config.toml
norm = "rmsnorm"
norm_place = "pre"
norm_eps = 1e-06
attn_scale = 0.13
tie_embeddings = false
beta1 = 0.95
weight_decay = 0.059
schedule = "wsd"
seq_len = 1024
Each number is 200 + 40 x the weight over its row's rms, rounded and kept within 0 to 999. Layers, rows and columns count from 0. The size before them is the row's rms in percent of the matrix's.

# layer 8 attention key, 256x256, rms 0.105, rows 125-127, columns 0-63
106,175,170,139,220,284,218,165,172,155,200,241,124,202,216,259,238,236,223,232,149,232,185,256,214,166,202,183,160,283,180,126,285,174,259,239,250,155,191,243,245,192,248,200,137,185,283,242,231,207,233,166,212,159,142,196,207,187,206,213,248,190,107,271,166
090,221,246,141,274,225,191,262,153,163,249,208,196,205,145,129,242,154,232,180,213,199,170,205,254,202,159,196,271,206,182,265,219,206,236,228,194,127,169,260,183,174,259,252,156,189,180,240,218,251,179,125,226,206,184,194,231,166,222,225,196,279,212,179,175
086,196,244,149,233,227,200,224,211,169,232,180,194,172,123,226,241,196,173,153,191,175,118,186,230,186,194,227,258,240,201,205,261,164,181,187,181,161,192,262,181,133,225,214,163,238,130,225,240,213,160,151,190,254,162,146,211,235,140,228,172,224,173,221,220
# layer 8 attention query, 256x256, rms 0.105, rows 126-127, columns 0-63
075,201,289,267,228,262,212,146,147,221,175,220,270,197,175,252,182,182,118,171,175,194,213,230,151,251,225,169,150,161,233,264,178,230,213,151,320,222,176,223,191,193,290,125,241,198,178,249,209,230,173,188,176,211,166,206,284,123,280,191,213,259,230,212,221
112,209,223,258,213,313,221,128,189,241,166,221,241,219,183,239,171,270,152,205,118,180,128,195,195,245,258,161,209,194,253,255,175,243,230,171,200,210,130,174,258,288,226,138,229,276,217,198,182,257,138,174,246,160,201,207,196,160,243,169,258,208,250,181,198
# layer 8 attention value, 256x256, rms 0.113, rows 0-51, columns 0-63
098,282,212,178,299,140,68,255,171,153,249,170,203,275,205,191,231,308,185,220,209,251,217,172,174,234,189,155,218,231,194,229,155,154,216,247,180,290,204,166,234,220,169,181,200,243,259,180,210,207,206,200,276,176,235,200,153,210,174,248,222,196,191,208,123
086,179,196,206,205,211,255,190,228,199,233,167,178,179,152,191,66,191,192,187,195,201,191,210,256,219,188,209,236,25,230,217,266,158,252,263,186,169,169,238,192,169,216,168,157,186,78,217,162,249,252,211,228,228,176,205,210,211,161,194,213,204,185,219,254
096,207,163,198,130,241,307,136,209,261,157,191,218,163,256,231,226,244,195,222,219,53,195,216,166,218,197,138,109,288,164,160,169,269,158,160,204,226,218,174,209,255,203,142,242,188,231,214,226,183,177,210,170,204,193,175,228,200,205,240,169,232,190,147,188
091,179,160,198,193,206,235,182,235,187,177,224,163,241,158,223,211,177,250,163,189,159,202,208,192,189,201,238,232,152,239,185,168,221,203,189,244,229,191,72,198,202,194,213,179,155,297,199,206,222,204,217,92,282,224,212,86,157,212,218,174,222,251,165,215
096,227,269,182,233,231,139,215,188,140,180,206,191,242,174,166,285,109,263,92,189,342,236,205,136,133,185,267,204,263,171,290,250,222,190,191,168,243,228,213,117,179,231,266,189,261,195,135,184,224,153,215,140,188,156,221,192,218,236,174,224,132,232,188,117
085,258,185,191,220,175,87,254,225,200,156,228,205,204,247,226,253,164,113,165,176,212,205,157,185,160,203,171,123,279,204,215,206,180,161,163,201,283,199,141,168,243,191,154,236,204,261,247,205,196,158,207,165,221,158,194,177,165,193,153,215,182,207,192,129
102,237,227,203,321,173,158,223,175,145,222,202,183,224,102,167,242,215,221,131,205,283,234,185,90,218,180,253,282,152,197,272,173,232,195,177,155,248,200,118,171,207,195,229,200,237,231,182,210,216,216,210,121,259,254,249,167,212,204,223,182,173,213,172,104
087,148,185,192,219,244,192,198,261,196,203,195,199,182,204,182,193,221,221,85,241,318,212,257,199,184,213,242,148,283,110,184,249,216,207,177,146,172,208,282,138,155,197,252,198,227,57,127,115,214,160,192,226,139,164,209,290,206,209,191,204,148,174,218,231
090,147,195,155,249,190,258,184,172,225,246,176,179,175,112,207,84,212,177,226,224,171,179,203,272,261,190,207,258,158,234,162,209,144,246,253,207,154,194,241,243,188,218,201,157,178,169,241,227,255,249,197,200,173,237,195,174,184,206,206,173,208,184,249,242
089,206,197,207,158,216,218,185,227,250,142,171,244,176,263,196,276,186,151,174,192,158,205,223,202,169,240,176,106,280,165,182,175,252,146,138,159,182,197,198,201,192,202,191,229,228,241,217,222,134,177,204,179,139,212,189,280,175,214,173,162,181,247,170,190
087,300,237,229,228,196,104,254,277,180,150,219,225,255,228,233,307,190,131,210,185,235,233,156,226,194,203,157,211,226,223,239,173,182,174,218,186,270,195,117,156,239,154,138,191,200,243,188,168,195,182,197,239,252,205,212,199,205,207,213,235,197,212,194,129
092,210,223,217,158,185,206,208,149,164,209,183,186,221,163,177,201,194,309,256,187,226,188,196,229,185,185,146,226,139,260,188,157,143,218,220,237,274,206,144,146,204,215,218,143,206,242,176,219,291,162,188,134,207,177,211,104,257,229,237,201,230,203,176,130
091,217,177,197,278,195,151,256,242,220,165,243,243,241,183,279,256,207,131,89,174,270,184,189,173,162,215,141,215,220,196,224,214,229,166,199,231,239,199,78,204,190,165,174,196,214,265,180,192,141,152,214,191,276,169,207,196,168,195,184,214,164,253,226,190
100,321,205,210,151,158,145,279,48,129,213,219,187,243,181,186,254,172,213,194,169,217,211,147,142,216,168,178,309,87,269,222,173,166,202,220,246,257,185,171,266,194,208,237,196,182,177,195,239,219,161,185,189,241,211,211,158,239,178,215,161,247,210,236,155
088,235,237,199,282,119,180,215,243,211,212,180,207,239,129,163,213,103,302,246,184,277,226,166,187,186,200,237,209,235,208,241,260,170,163,192,176,196,202,207,205,178,178,148,188,205,247,234,184,200,206,191,150,201,243,251,167,183,186,177,224,201,213,167,157
083,187,174,206,147,218,201,228,224,242,161,208,212,187,230,220,261,192,186,141,164,193,209,208,216,150,219,146,113,284,193,195,162,238,150,149,201,204,211,141,181,184,219,172,225,205,246,217,204,175,152,207,115,158,134,196,271,181,213,188,150,220,243,173,150
092,214,181,196,133,213,178,175,242,189,162,226,187,193,253,222,312,183,307,123,224,211,214,193,180,156,208,206,171,241,147,140,210,246,168,179,173,208,236,194,210,126,192,195,269,177,188,94,175,165,121,195,180,226,148,204,265,181,208,210,188,207,277,205,215
093,99,148,270,94,274,278,71,196,262,189,164,197,195,178,207,214,187,222,183,211,122,187,288,200,174,228,112,150,218,136,110,159,213,186,166,269,150,184,186,227,217,203,229,190,189,148,201,198,191,180,194,138,221,140,153,236,192,157,229,163,199,222,212,248
091,182,201,213,118,252,236,139,199,249,157,127,183,170,230,220,247,221,250,203,232,75,187,229,162,223,209,133,184,131,153,92,100,253,183,168,236,237,216,124,201,238,203,142,222,175,209,137,259,166,169,170,133,245,194,182,175,231,164,221,168,237,265,164,231
090,201,159,201,236,228,216,230,211,183,162,191,196,203,130,201,262,169,187,34,204,280,204,217,192,156,218,262,137,315,132,166,261,233,194,190,141,264,222,217,219,144,145,194,162,200,206,167,182,149,173,229,273,177,214,196,237,214,133,149,177,131,245,250,243
082,95,181,204,129,269,288,118,299,258,217,145,180,172,172,187,95,247,256,201,259,141,182,249,261,219,214,233,130,203,158,103,221,181,232,185,226,153,217,258,163,237,224,200,199,141,97,259,189,241,227,201,188,170,220,177,243,169,186,186,159,210,197,247,245
093,247,259,223,208,190,290,241,186,171,179,234,201,231,198,206,266,140,179,237,182,230,203,190,260,205,209,285,256,215,239,254,237,199,220,203,140,128,200,234,176,160,205,175,183,179,154,217,202,202,234,217,202,222,264,212,130,161,219,184,241,226,165,200,265
091,177,191,201,130,204,225,174,179,163,269,191,190,217,276,203,205,237,190,255,208,137,206,205,254,208,186,188,186,177,250,215,149,201,251,211,225,218,198,149,193,195,247,178,232,208,272,151,237,267,205,200,143,240,213,211,85,177,235,217,185,245,228,131,161
097,252,204,221,195,164,197,258,225,148,246,206,204,228,204,149,206,204,202,245,168,231,211,132,184,216,165,245,262,225,245,269,177,201,200,169,169,242,201,197,135,197,183,144,228,230,224,204,197,205,200,190,160,204,241,250,105,188,218,237,215,229,183,188,136
090,266,203,162,160,218,100,257,108,175,162,236,233,238,277,239,243,268,187,256,190,174,185,166,213,198,208,158,212,204,230,217,175,151,239,222,222,211,203,213,272,192,219,182,224,189,254,199,221,178,168,197,287,201,185,198,218,205,219,220,230,232,179,221,186
092,194,182,225,90,259,228,139,179,269,104,178,230,175,300,235,230,152,234,211,188,95,198,245,202,167,248,74,93,255,168,123,156,247,174,166,200,193,186,208,186,204,220,212,214,204,251,237,222,184,200,216,221,126,193,128,236,196,197,207,211,211,154,215,287
089,187,252,199,318,137,211,226,171,169,195,217,205,270,77,211,194,148,222,176,178,265,219,167,234,186,202,286,239,190,214,259,237,149,214,232,201,219,211,191,204,214,243,171,169,187,274,226,214,206,216,204,130,193,265,211,169,177,187,179,202,170,248,206,120
090,106,192,209,133,207,235,187,252,224,169,169,163,155,145,190,166,254,257,170,211,248,170,235,250,150,190,164,152,184,215,142,217,230,213,194,200,223,213,151,139,172,216,190,208,168,248,116,169,223,158,212,110,224,130,207,203,195,170,182,181,155,293,174,165
095,297,235,121,268,192,172,237,112,203,198,220,213,216,178,197,158,230,213,239,200,283,207,185,221,233,179,249,156,263,201,227,227,167,233,286,162,194,222,311,213,177,230,195,229,206,240,223,203,233,205,202,345,149,225,207,224,233,212,157,245,178,170,258,195
095,174,225,202,204,183,177,264,138,174,187,199,174,202,129,161,203,159,220,113,216,301,200,221,115,193,192,278,255,158,184,209,228,223,240,196,161,141,204,312,198,155,212,244,194,224,75,127,111,233,170,191,204,169,167,210,280,221,157,203,187,150,220,225,239
101,130,123,213,188,256,247,118,217,204,171,238,199,185,247,245,226,222,219,201,231,123,204,239,217,211,200,195,165,266,180,139,223,291,219,214,235,206,200,135,225,215,206,216,229,146,272,229,202,198,188,214,171,272,152,168,132,145,226,174,216,231,212,197,197
097,189,226,224,119,145,195,292,192,194,216,223,178,190,198,174,238,211,144,195,171,159,193,173,160,219,211,233,263,117,228,232,141,253,171,134,196,83,186,150,243,155,221,224,216,192,206,248,194,125,220,223,66,212,157,228,227,209,192,233,168,236,201,159,212
081,140,241,171,185,173,247,189,127,168,190,209,161,130,146,182,213,176,246,156,201,267,191,214,207,141,198,184,225,157,239,168,251,202,195,211,192,236,221,242,106,168,204,271,167,209,140,131,190,223,160,204,182,197,167,174,268,227,188,196,236,157,226,175,186
095,195,252,193,155,184,167,249,160,244,148,249,223,171,277,216,214,109,180,173,171,222,193,180,225,193,222,251,147,247,194,209,236,180,198,186,169,141,199,277,171,180,236,196,247,184,157,285,182,163,221,217,156,168,157,225,241,187,214,92,236,185,160,215,278
114,165,185,186,157,208,230,197,208,162,199,238,209,146,169,205,245,185,130,166,179,260,174,207,223,122,216,221,197,207,207,240,257,215,199,170,166,143,186,277,142,132,211,239,191,240,160,126,163,198,154,200,136,237,176,190,273,212,219,193,195,129,186,212,175
083,196,265,191,217,203,186,308,203,221,175,203,181,231,192,190,250,173,88,141,145,279,196,173,209,143,202,252,156,208,223,233,252,221,187,189,159,209,202,236,148,152,177,175,199,207,198,160,193,180,192,230,175,166,209,234,219,164,197,137,214,154,270,110,145
102,168,216,190,187,189,174,290,260,239,163,219,183,145,175,208,152,176,80,91,150,273,180,200,242,160,200,203,172,213,205,182,257,217,179,167,200,174,190,196,136,222,206,196,232,185,163,205,195,145,210,208,127,208,136,183,230,184,184,112,197,144,177,193,253
090,225,201,141,230,105,222,312,108,148,279,226,194,222,96,180,165,209,166,272,183,201,205,159,210,247,182,289,287,156,301,273,205,167,242,237,191,157,183,198,251,192,224,190,147,182,300,273,255,229,277,212,222,208,222,258,151,207,174,212,184,222,193,221,188
087,191,154,182,188,240,224,166,209,195,223,191,218,239,172,191,193,251,221,253,214,170,209,226,197,164,191,151,192,206,192,168,209,195,206,226,269,276,197,169,218,213,176,201,172,230,240,123,218,263,151,176,259,222,213,159,201,243,198,236,194,174,262,229,91
099,244,231,201,154,230,235,212,215,168,210,182,223,275,278,219,327,138,179,262,206,155,196,168,253,199,222,231,170,259,204,201,219,167,209,215,177,210,201,255,217,178,180,171,169,174,244,214,243,168,204,198,295,157,239,195,164,182,194,188,211,229,201,242,235
082,196,222,160,166,168,171,296,179,172,218,189,151,245,164,194,200,259,165,166,214,298,197,208,194,163,180,292,253,89,223,267,251,182,272,243,201,171,212,233,301,122,196,197,177,177,204,129,157,194,193,206,239,268,235,221,168,219,182,134,198,187,236,263,238
098,183,243,199,193,142,246,208,232,231,198,182,191,187,174,181,122,147,217,132,177,183,175,191,217,165,231,228,226,172,200,230,201,172,161,163,190,183,198,219,177,179,221,193,206,196,157,264,223,156,195,181,100,198,198,209,252,169,195,200,122,212,216,174,207
100,148,110,250,173,293,219,70,229,197,201,143,193,248,173,154,247,185,249,204,229,193,222,277,182,191,172,179,153,299,118,92,159,189,173,174,238,230,215,225,197,180,155,222,144,212,163,185,177,256,166,189,264,194,184,117,179,237,210,256,172,176,188,223,171
104,237,215,186,277,259,239,208,253,193,212,194,238,220,262,187,234,215,96,195,187,167,198,164,186,252,208,226,195,225,161,223,197,235,192,209,151,143,193,239,175,225,175,239,234,202,100,251,179,126,226,190,251,144,235,203,280,201,240,196,228,194,174,208,229
087,213,175,130,257,213,313,218,147,218,253,188,188,182,99,207,134,270,153,225,216,150,169,195,250,259,223,252,267,170,233,210,195,192,237,266,251,174,178,186,286,237,216,221,142,193,234,228,243,236,227,186,157,184,211,232,216,206,225,223,150,219,255,225,189
095,134,215,161,272,218,229,232,205,208,157,224,210,172,132,221,210,198,148,106,168,252,214,231,191,144,222,275,163,279,188,224,240,222,222,201,214,169,205,142,206,237,212,219,136,188,287,207,184,167,238,241,128,238,228,170,187,189,207,148,218,152,167,214,221
082,135,251,150,165,213,209,200,253,223,183,212,171,113,169,186,199,189,257,129,217,279,168,213,148,117,196,221,160,185,163,206,304,213,198,182,164,191,233,213,121,156,209,144,227,176,178,147,168,218,201,195,121,247,171,208,257,240,193,198,227,153,217,163,180
092,232,238,170,228,224,259,201,128,288,179,182,219,132,198,213,136,170,164,206,178,120,173,197,224,246,228,137,217,74,218,199,157,192,149,180,180,208,187,183,194,272,235,202,258,195,111,277,276,171,211,183,152,169,195,181,275,226,215,221,189,212,183,183,243
088,167,168,236,215,208,229,143,283,275,238,161,197,219,135,189,174,101,188,184,197,216,195,212,295,173,209,238,151,186,187,217,238,176,178,164,182,180,202,179,225,238,171,232,170,161,139,259,182,175,232,227,142,238,207,209,202,146,174,162,176,173,225,185,214
096,195,171,243,263,177,227,222,241,178,220,184,171,291,166,193,179,229,197,224,196,228,195,176,254,243,169,243,219,195,239,175,156,181,212,186,189,259,207,112,217,197,137,166,250,152,228,197,244,200,223,224,220,248,307,225,69,152,183,157,188,196,220,223,196
094,208,215,211,235,179,175,255,192,139,170,258,224,207,254,195,170,258,153,280,174,226,180,153,181,174,210,142,201,220,206,229,201,179,222,171,150,218,170,276,212,206,194,158,204,269,189,192,193,215,217,174,306,104,249,222,163,222,212,188,248,220,152,213,179
089,213,227,226,246,137,88,301,124,158,212,216,192,207,141,149,130,256,230,210,197,258,213,170,140,282,177,269,276,99,253,265,150,203,204,170,187,182,183,140,235,242,208,268,194,216,203,285,170,208,259,229,185,194,213,254,183,217,223,187,206,179,127,196,240
# layer 8 attention output (transposed), 256x256, rms 0.0985, rows 0-51, columns 0-63
087,199,178,190,238,200,219,222,211,166,252,252,185,229,185,130,160,144,226,202,223,212,207,149,198,132,133,199,177,191,216,226,144,193,198,167,257,232,108,198,197,169,112,257,209,198,155,198,140,251,166,168,197,202,205,221,253,210,130,216,161,174,121,216,182
099,190,143,217,229,248,264,156,159,218,161,157,175,209,172,233,208,232,174,197,228,242,184,244,243,195,205,239,183,237,176,183,281,239,238,222,238,157,147,187,247,151,236,220,275,191,172,232,151,194,184,208,175,294,225,238,179,143,180,149,212,212,245,238,231
092,170,138,224,166,229,164,259,256,182,210,200,247,238,226,248,201,242,239,166,180,191,289,211,146,285,193,176,245,205,190,215,151,164,160,236,191,282,334,197,196,225,202,236,150,159,221,174,154,116,191,232,165,151,188,142,238,257,244,213,230,250,114,185,192
098,229,222,168,225,149,163,187,229,228,160,188,168,171,229,221,245,210,221,185,193,195,214,237,198,181,216,209,244,176,211,206,249,247,164,154,162,190,254,189,187,216,158,146,170,142,170,210,277,164,178,248,251,171,192,267,193,182,233,175,239,271,215,202,196
101,220,204,173,158,157,190,284,164,198,121,213,165,159,231,124,226,112,174,197,249,232,253,85,151,179,192,321,97,160,203,229,205,214,217,169,194,153,312,167,213,206,187,209,191,157,129,180,209,182,183,219,163,156,190,153,185,212,149,197,205,188,247,209,205
089,247,180,190,186,184,204,285,204,207,192,230,267,185,269,234,136,219,167,177,195,174,210,142,133,184,193,237,186,145,213,236,175,217,152,181,172,256,228,164,208,162,143,162,155,213,204,206,174,163,235,206,184,107,265,192,181,223,185,220,204,207,75,154,196
102,166,208,187,238,165,158,287,174,190,165,216,186,215,241,188,219,136,226,205,212,184,204,121,130,150,145,278,170,165,194,196,245,230,189,173,212,206,289,144,121,158,181,239,200,165,169,153,197,217,174,197,211,203,217,193,177,233,146,135,228,159,244,211,145
086,213,211,198,143,200,251,234,170,198,169,216,191,150,178,134,228,204,167,194,220,214,213,157,192,209,203,307,141,308,167,181,237,221,244,215,221,169,295,234,246,138,215,241,287,238,162,211,174,190,218,267,212,221,134,141,202,211,203,193,112,184,196,252,255
094,182,111,281,199,192,234,135,216,215,279,180,189,191,191,224,185,268,182,306,184,193,157,270,269,194,198,166,201,169,214,199,179,184,239,264,211,173,129,200,231,211,217,232,219,236,229,196,161,260,248,146,217,294,227,249,185,198,162,180,179,224,238,187,252
094,176,196,241,181,194,227,225,224,163,239,223,243,193,221,197,174,142,225,165,168,216,279,169,207,267,182,138,168,216,189,219,139,89,161,215,159,248,291,195,94,200,191,166,143,249,222,158,226,153,217,224,209,230,122,107,239,199,276,208,182,194,176,189,179
082,211,200,116,194,230,148,278,142,115,167,242,189,281,243,249,222,214,176,179,210,230,244,145,145,203,156,150,215,220,166,211,233,209,192,168,209,184,269,195,258,224,184,199,203,194,179,176,200,196,222,211,279,140,243,188,203,239,213,207,242,234,124,215,156
083,220,171,275,164,208,200,162,219,174,206,124,95,252,233,206,197,190,260,170,178,163,221,220,163,133,175,161,173,133,232,196,219,114,211,153,201,158,140,192,164,193,154,183,159,133,205,154,274,280,145,137,173,142,259,196,184,231,201,128,211,190,232,194,182
094,228,274,169,273,145,175,271,169,197,166,212,185,227,186,198,220,241,183,177,203,184,182,176,189,147,168,223,216,175,179,189,261,258,222,147,159,204,232,150,246,171,124,174,219,235,204,146,228,146,223,229,256,184,257,184,176,197,192,234,220,181,192,240,190
102,153,241,193,254,225,210,239,196,212,207,117,135,266,176,211,135,168,196,190,212,204,182,213,192,181,172,185,155,157,163,207,173,178,192,151,218,243,257,268,147,252,214,251,165,195,149,165,240,203,274,118,105,171,248,161,195,179,205,176,225,124,278,191,151
088,227,211,192,210,192,165,187,135,212,253,182,186,188,182,171,225,140,175,134,222,238,248,140,111,173,129,180,178,137,200,198,209,167,246,146,217,200,192,213,112,229,232,223,209,163,198,216,146,187,206,218,206,254,242,236,221,185,158,249,164,202,164,288,168
093,221,187,250,131,202,196,235,195,207,188,195,230,234,211,224,197,171,291,116,169,229,296,204,231,178,200,153,228,207,180,216,138,155,176,147,203,252,201,201,162,155,141,145,176,204,202,123,211,158,186,223,167,140,225,129,255,158,261,260,174,173,116,187,190
102,224,242,178,161,174,154,247,176,160,192,171,159,230,189,156,245,157,235,144,236,274,249,204,163,177,166,200,201,215,214,221,219,246,219,150,181,200,292,177,166,193,135,241,170,172,167,178,198,198,195,186,232,149,166,173,198,199,239,220,166,156,210,171,230
093,179,194,263,205,217,166,167,233,198,163,191,156,190,180,156,240,180,234,207,207,174,222,277,182,197,186,204,178,215,166,192,239,146,278,184,194,250,332,184,161,238,176,159,141,180,185,158,273,122,240,208,214,203,134,184,203,179,183,218,155,120,275,156,182
089,197,162,255,186,209,148,176,257,216,179,196,163,289,187,180,254,192,228,220,208,189,204,235,173,149,224,146,184,119,205,214,179,217,206,207,159,227,226,112,189,242,142,227,139,134,227,165,241,167,209,162,260,186,147,223,196,239,153,184,270,187,215,171,202
110,205,233,151,193,137,241,232,234,201,158,172,202,183,144,189,212,175,195,141,212,260,214,170,172,202,237,209,198,208,195,245,173,186,199,233,228,247,269,143,202,201,238,281,165,246,267,224,129,263,215,236,195,232,238,137,196,212,183,235,202,166,146,145,260
079,163,207,278,174,174,250,126,241,197,206,183,209,163,178,263,226,170,167,228,183,236,247,290,239,225,314,207,206,242,264,238,144,135,206,252,256,217,240,220,157,214,220,187,230,202,233,177,147,174,233,219,240,244,203,170,194,169,172,153,155,171,184,176,293
102,232,215,164,170,182,184,204,176,227,177,190,180,238,172,261,200,200,206,175,178,237,218,205,140,259,160,147,204,177,225,236,236,201,172,222,179,174,200,245,181,238,267,246,216,143,172,302,239,157,208,194,199,218,262,237,243,208,286,209,219,294,177,261,287
105,198,202,243,201,231,223,134,223,211,198,220,157,225,261,216,161,229,297,235,171,196,213,235,264,222,185,210,196,264,213,198,234,243,207,208,197,159,168,222,140,196,155,137,193,135,126,209,274,201,181,226,139,172,182,248,180,164,243,172,207,260,168,261,160
106,206,223,156,156,181,181,225,192,156,265,159,182,261,263,226,188,156,210,190,290,207,196,163,147,178,137,182,219,92,235,207,171,207,227,204,201,201,183,216,169,169,231,185,222,133,190,234,225,292,175,173,193,168,265,230,197,222,170,201,180,162,170,242,225
093,201,222,154,145,199,161,195,181,171,214,206,194,211,177,251,199,202,218,212,155,180,127,223,286,167,213,198,191,213,200,212,146,204,230,225,249,200,143,261,207,226,140,258,156,255,133,201,233,218,214,123,222,155,218,221,243,207,209,176,229,181,201,152,200
089,164,175,253,162,212,184,173,305,204,146,197,230,202,141,241,172,174,277,179,186,191,245,217,227,196,249,156,245,251,205,190,121,89,198,180,97,229,221,232,153,209,174,200,136,229,253,181,226,206,217,266,205,154,185,73,224,201,241,271,179,247,141,162,203
102,243,226,148,223,161,230,204,113,196,167,277,207,208,175,242,219,161,194,139,156,238,204,117,245,206,224,191,201,145,207,249,204,180,132,186,251,257,199,80,152,222,218,193,191,165,168,165,204,205,200,226,151,172,250,222,224,132,207,209,286,213,142,214,172
084,204,222,284,202,157,221,165,183,199,179,167,179,239,232,215,215,202,189,172,156,166,242,264,169,205,216,165,242,202,238,175,185,207,200,177,228,205,144,116,183,182,162,186,214,182,242,144,171,176,120,168,162,190,208,195,140,218,177,105,202,147,280,177,220
128,265,199,155,190,197,256,200,186,174,188,269,255,144,174,223,177,181,226,163,161,266,213,173,258,261,225,238,206,258,202,255,135,166,157,204,200,181,101,233,190,190,202,207,177,241,156,275,159,203,179,211,161,186,210,211,246,161,241,188,228,228,102,206,258
097,208,222,181,179,174,212,171,149,159,199,186,183,160,167,125,207,146,199,232,248,263,231,231,197,160,220,255,149,238,172,216,176,193,221,169,288,174,196,262,177,192,233,208,226,248,232,229,206,247,196,218,189,296,148,184,241,156,175,218,124,161,244,252,211
112,172,251,221,256,194,242,180,280,278,172,236,191,167,206,163,144,206,220,141,176,168,246,252,179,269,174,263,183,239,227,245,273,232,210,215,152,202,307,212,198,220,214,199,194,178,183,191,207,122,254,186,201,190,230,221,141,189,298,192,200,231,236,172,236
115,158,206,229,186,164,104,199,203,264,222,170,185,239,236,203,172,160,230,261,190,226,214,235,135,200,173,157,231,190,195,207,104,165,229,157,241,191,163,239,177,184,235,156,172,204,221,174,171,240,219,132,192,213,197,141,246,205,252,267,141,181,221,209,141
094,210,160,264,199,205,220,220,162,114,211,169,74,178,249,117,227,198,198,193,197,167,231,200,226,163,149,269,171,191,224,229,255,164,265,161,229,167,184,214,180,187,182,155,141,184,196,148,225,282,151,181,203,246,189,171,152,238,230,163,212,113,316,170,180
087,207,206,179,167,216,203,177,188,227,142,177,221,130,233,209,249,187,242,154,178,276,244,217,224,243,188,189,195,195,192,182,206,168,229,251,170,162,169,249,195,150,259,175,192,203,147,256,153,214,219,217,144,240,279,217,233,178,293,188,181,229,179,244,207
110,228,216,207,163,151,226,188,152,171,114,181,159,185,214,241,203,232,211,256,158,203,197,221,180,205,212,215,168,220,178,197,213,231,169,130,264,182,246,172,240,203,215,193,218,213,166,169,181,207,177,193,177,153,226,180,232,162,236,194,154,170,257,184,184
084,243,203,173,154,154,221,300,154,201,218,217,156,198,215,179,176,170,221,167,132,262,224,167,179,165,170,167,135,164,221,307,166,157,166,209,214,198,158,192,174,193,238,229,132,214,285,209,195,218,185,195,141,201,218,146,241,167,199,203,145,228,132,218,184
098,255,242,193,235,150,244,255,209,277,176,201,228,166,237,251,165,222,126,220,181,186,253,196,217,162,211,166,213,154,182,217,129,231,139,151,215,202,141,141,248,145,171,185,227,233,243,190,173,158,194,207,153,189,236,207,147,183,192,278,189,133,214,195,273
082,212,172,190,199,156,195,123,192,251,218,203,190,159,167,313,137,175,162,249,210,210,183,224,231,129,236,142,172,167,215,212,171,206,184,180,250,261,82,221,157,212,254,147,199,239,167,215,228,263,252,131,185,205,224,250,241,144,163,194,160,210,221,225,228
085,220,160,229,245,181,211,183,139,252,225,213,183,217,176,180,279,236,226,254,186,146,172,218,198,182,213,150,200,173,228,170,284,212,184,160,215,211,209,131,242,285,155,202,212,216,211,121,215,153,138,227,212,162,221,213,228,235,185,125,270,172,257,170,154
094,259,223,166,175,149,174,190,202,178,191,152,185,175,160,262,248,185,212,175,163,273,142,187,203,203,216,158,149,167,236,258,203,172,182,283,205,253,178,230,162,325,196,249,147,172,154,211,250,246,209,199,227,215,215,183,305,175,242,213,178,269,173,237,237
082,203,246,138,203,184,215,202,130,217,157,221,176,228,190,232,218,225,154,229,222,203,147,193,180,178,184,209,198,214,209,190,188,257,244,180,256,167,193,85,152,231,189,200,241,210,164,239,247,229,180,224,180,224,152,209,196,213,180,128,274,233,310,157,166
101,200,239,232,138,170,177,239,167,179,240,229,210,182,181,201,193,130,150,213,193,241,202,216,187,206,225,180,191,162,167,229,139,136,221,135,230,187,186,212,176,186,219,209,177,158,262,197,209,191,212,164,209,166,195,175,204,126,195,280,143,165,215,209,220
109,217,150,241,184,158,231,187,244,196,179,149,145,192,155,115,195,211,225,183,244,201,180,228,171,219,216,267,175,216,178,227,246,170,205,191,191,253,331,243,203,225,186,211,130,202,238,191,193,224,235,255,190,203,194,130,188,268,162,149,194,200,120,159,187
089,233,195,138,200,196,195,231,185,189,241,204,228,126,248,215,224,185,206,183,180,202,146,153,234,273,184,229,163,180,190,220,256,248,226,250,193,253,277,283,229,251,269,223,225,241,170,243,196,183,262,196,206,234,190,213,299,164,239,166,183,286,132,267,198
088,208,204,227,213,206,219,161,221,221,196,216,197,149,194,187,172,245,180,252,189,126,167,295,240,223,236,139,205,135,207,247,138,216,161,207,222,234,130,211,256,269,166,208,185,227,198,195,270,245,231,93,217,194,159,246,217,195,193,226,182,182,213,202,240
108,191,204,184,252,161,212,227,232,243,147,265,219,133,210,236,209,205,201,204,171,169,275,204,269,217,218,215,221,214,186,184,191,198,169,204,210,210,236,134,189,212,190,184,212,213,174,171,148,147,185,275,214,194,264,197,222,183,247,209,305,253,188,260,233
080,213,237,196,128,173,189,229,180,191,178,179,154,178,237,216,238,203,119,150,195,136,239,218,119,141,199,229,241,145,231,194,218,248,163,199,226,242,208,123,267,180,175,213,213,196,271,160,113,157,176,187,204,234,206,199,196,224,130,137,209,179,279,179,228
100,191,183,236,209,213,184,224,249,171,213,187,213,205,219,204,181,158,189,210,175,212,219,209,171,218,210,177,163,147,165,205,182,134,166,213,127,217,234,240,230,138,188,198,151,252,240,227,240,222,275,116,196,228,175,140,134,225,222,104,219,181,235,169,241
092,159,199,142,180,181,225,209,206,123,202,168,204,217,205,204,155,205,169,222,225,271,232,210,175,246,198,194,167,268,175,200,299,207,279,248,232,248,335,167,232,179,246,190,187,198,215,272,189,190,264,213,149,233,163,173,201,139,147,192,152,223,195,210,168
110,236,241,138,249,109,202,172,236,187,207,174,186,213,161,259,241,209,231,214,182,264,155,212,213,211,214,172,237,241,232,289,286,219,183,190,204,238,202,220,117,220,214,211,177,228,217,243,240,246,203,218,201,201,256,210,168,188,202,172,165,230,170,204,188
083,215,190,189,203,244,204,206,176,198,225,226,259,215,211,262,167,225,174,185,159,155,103,102,221,184,187,200,228,163,224,212,97,155,174,175,220,161,44,260,244,149,235,250,312,244,214,187,151,210,193,208,199,230,285,168,186,273,198,203,168,183,161,169,143
103,159,232,172,241,150,201,159,242,237,175,138,242,149,258,244,166,141,209,225,228,210,195,229,230,209,224,231,174,252,140,113,235,197,251,175,227,133,196,230,162,154,278,182,215,223,145,216,168,267,233,177,219,248,247,193,213,169,212,161,213,221,196,267,170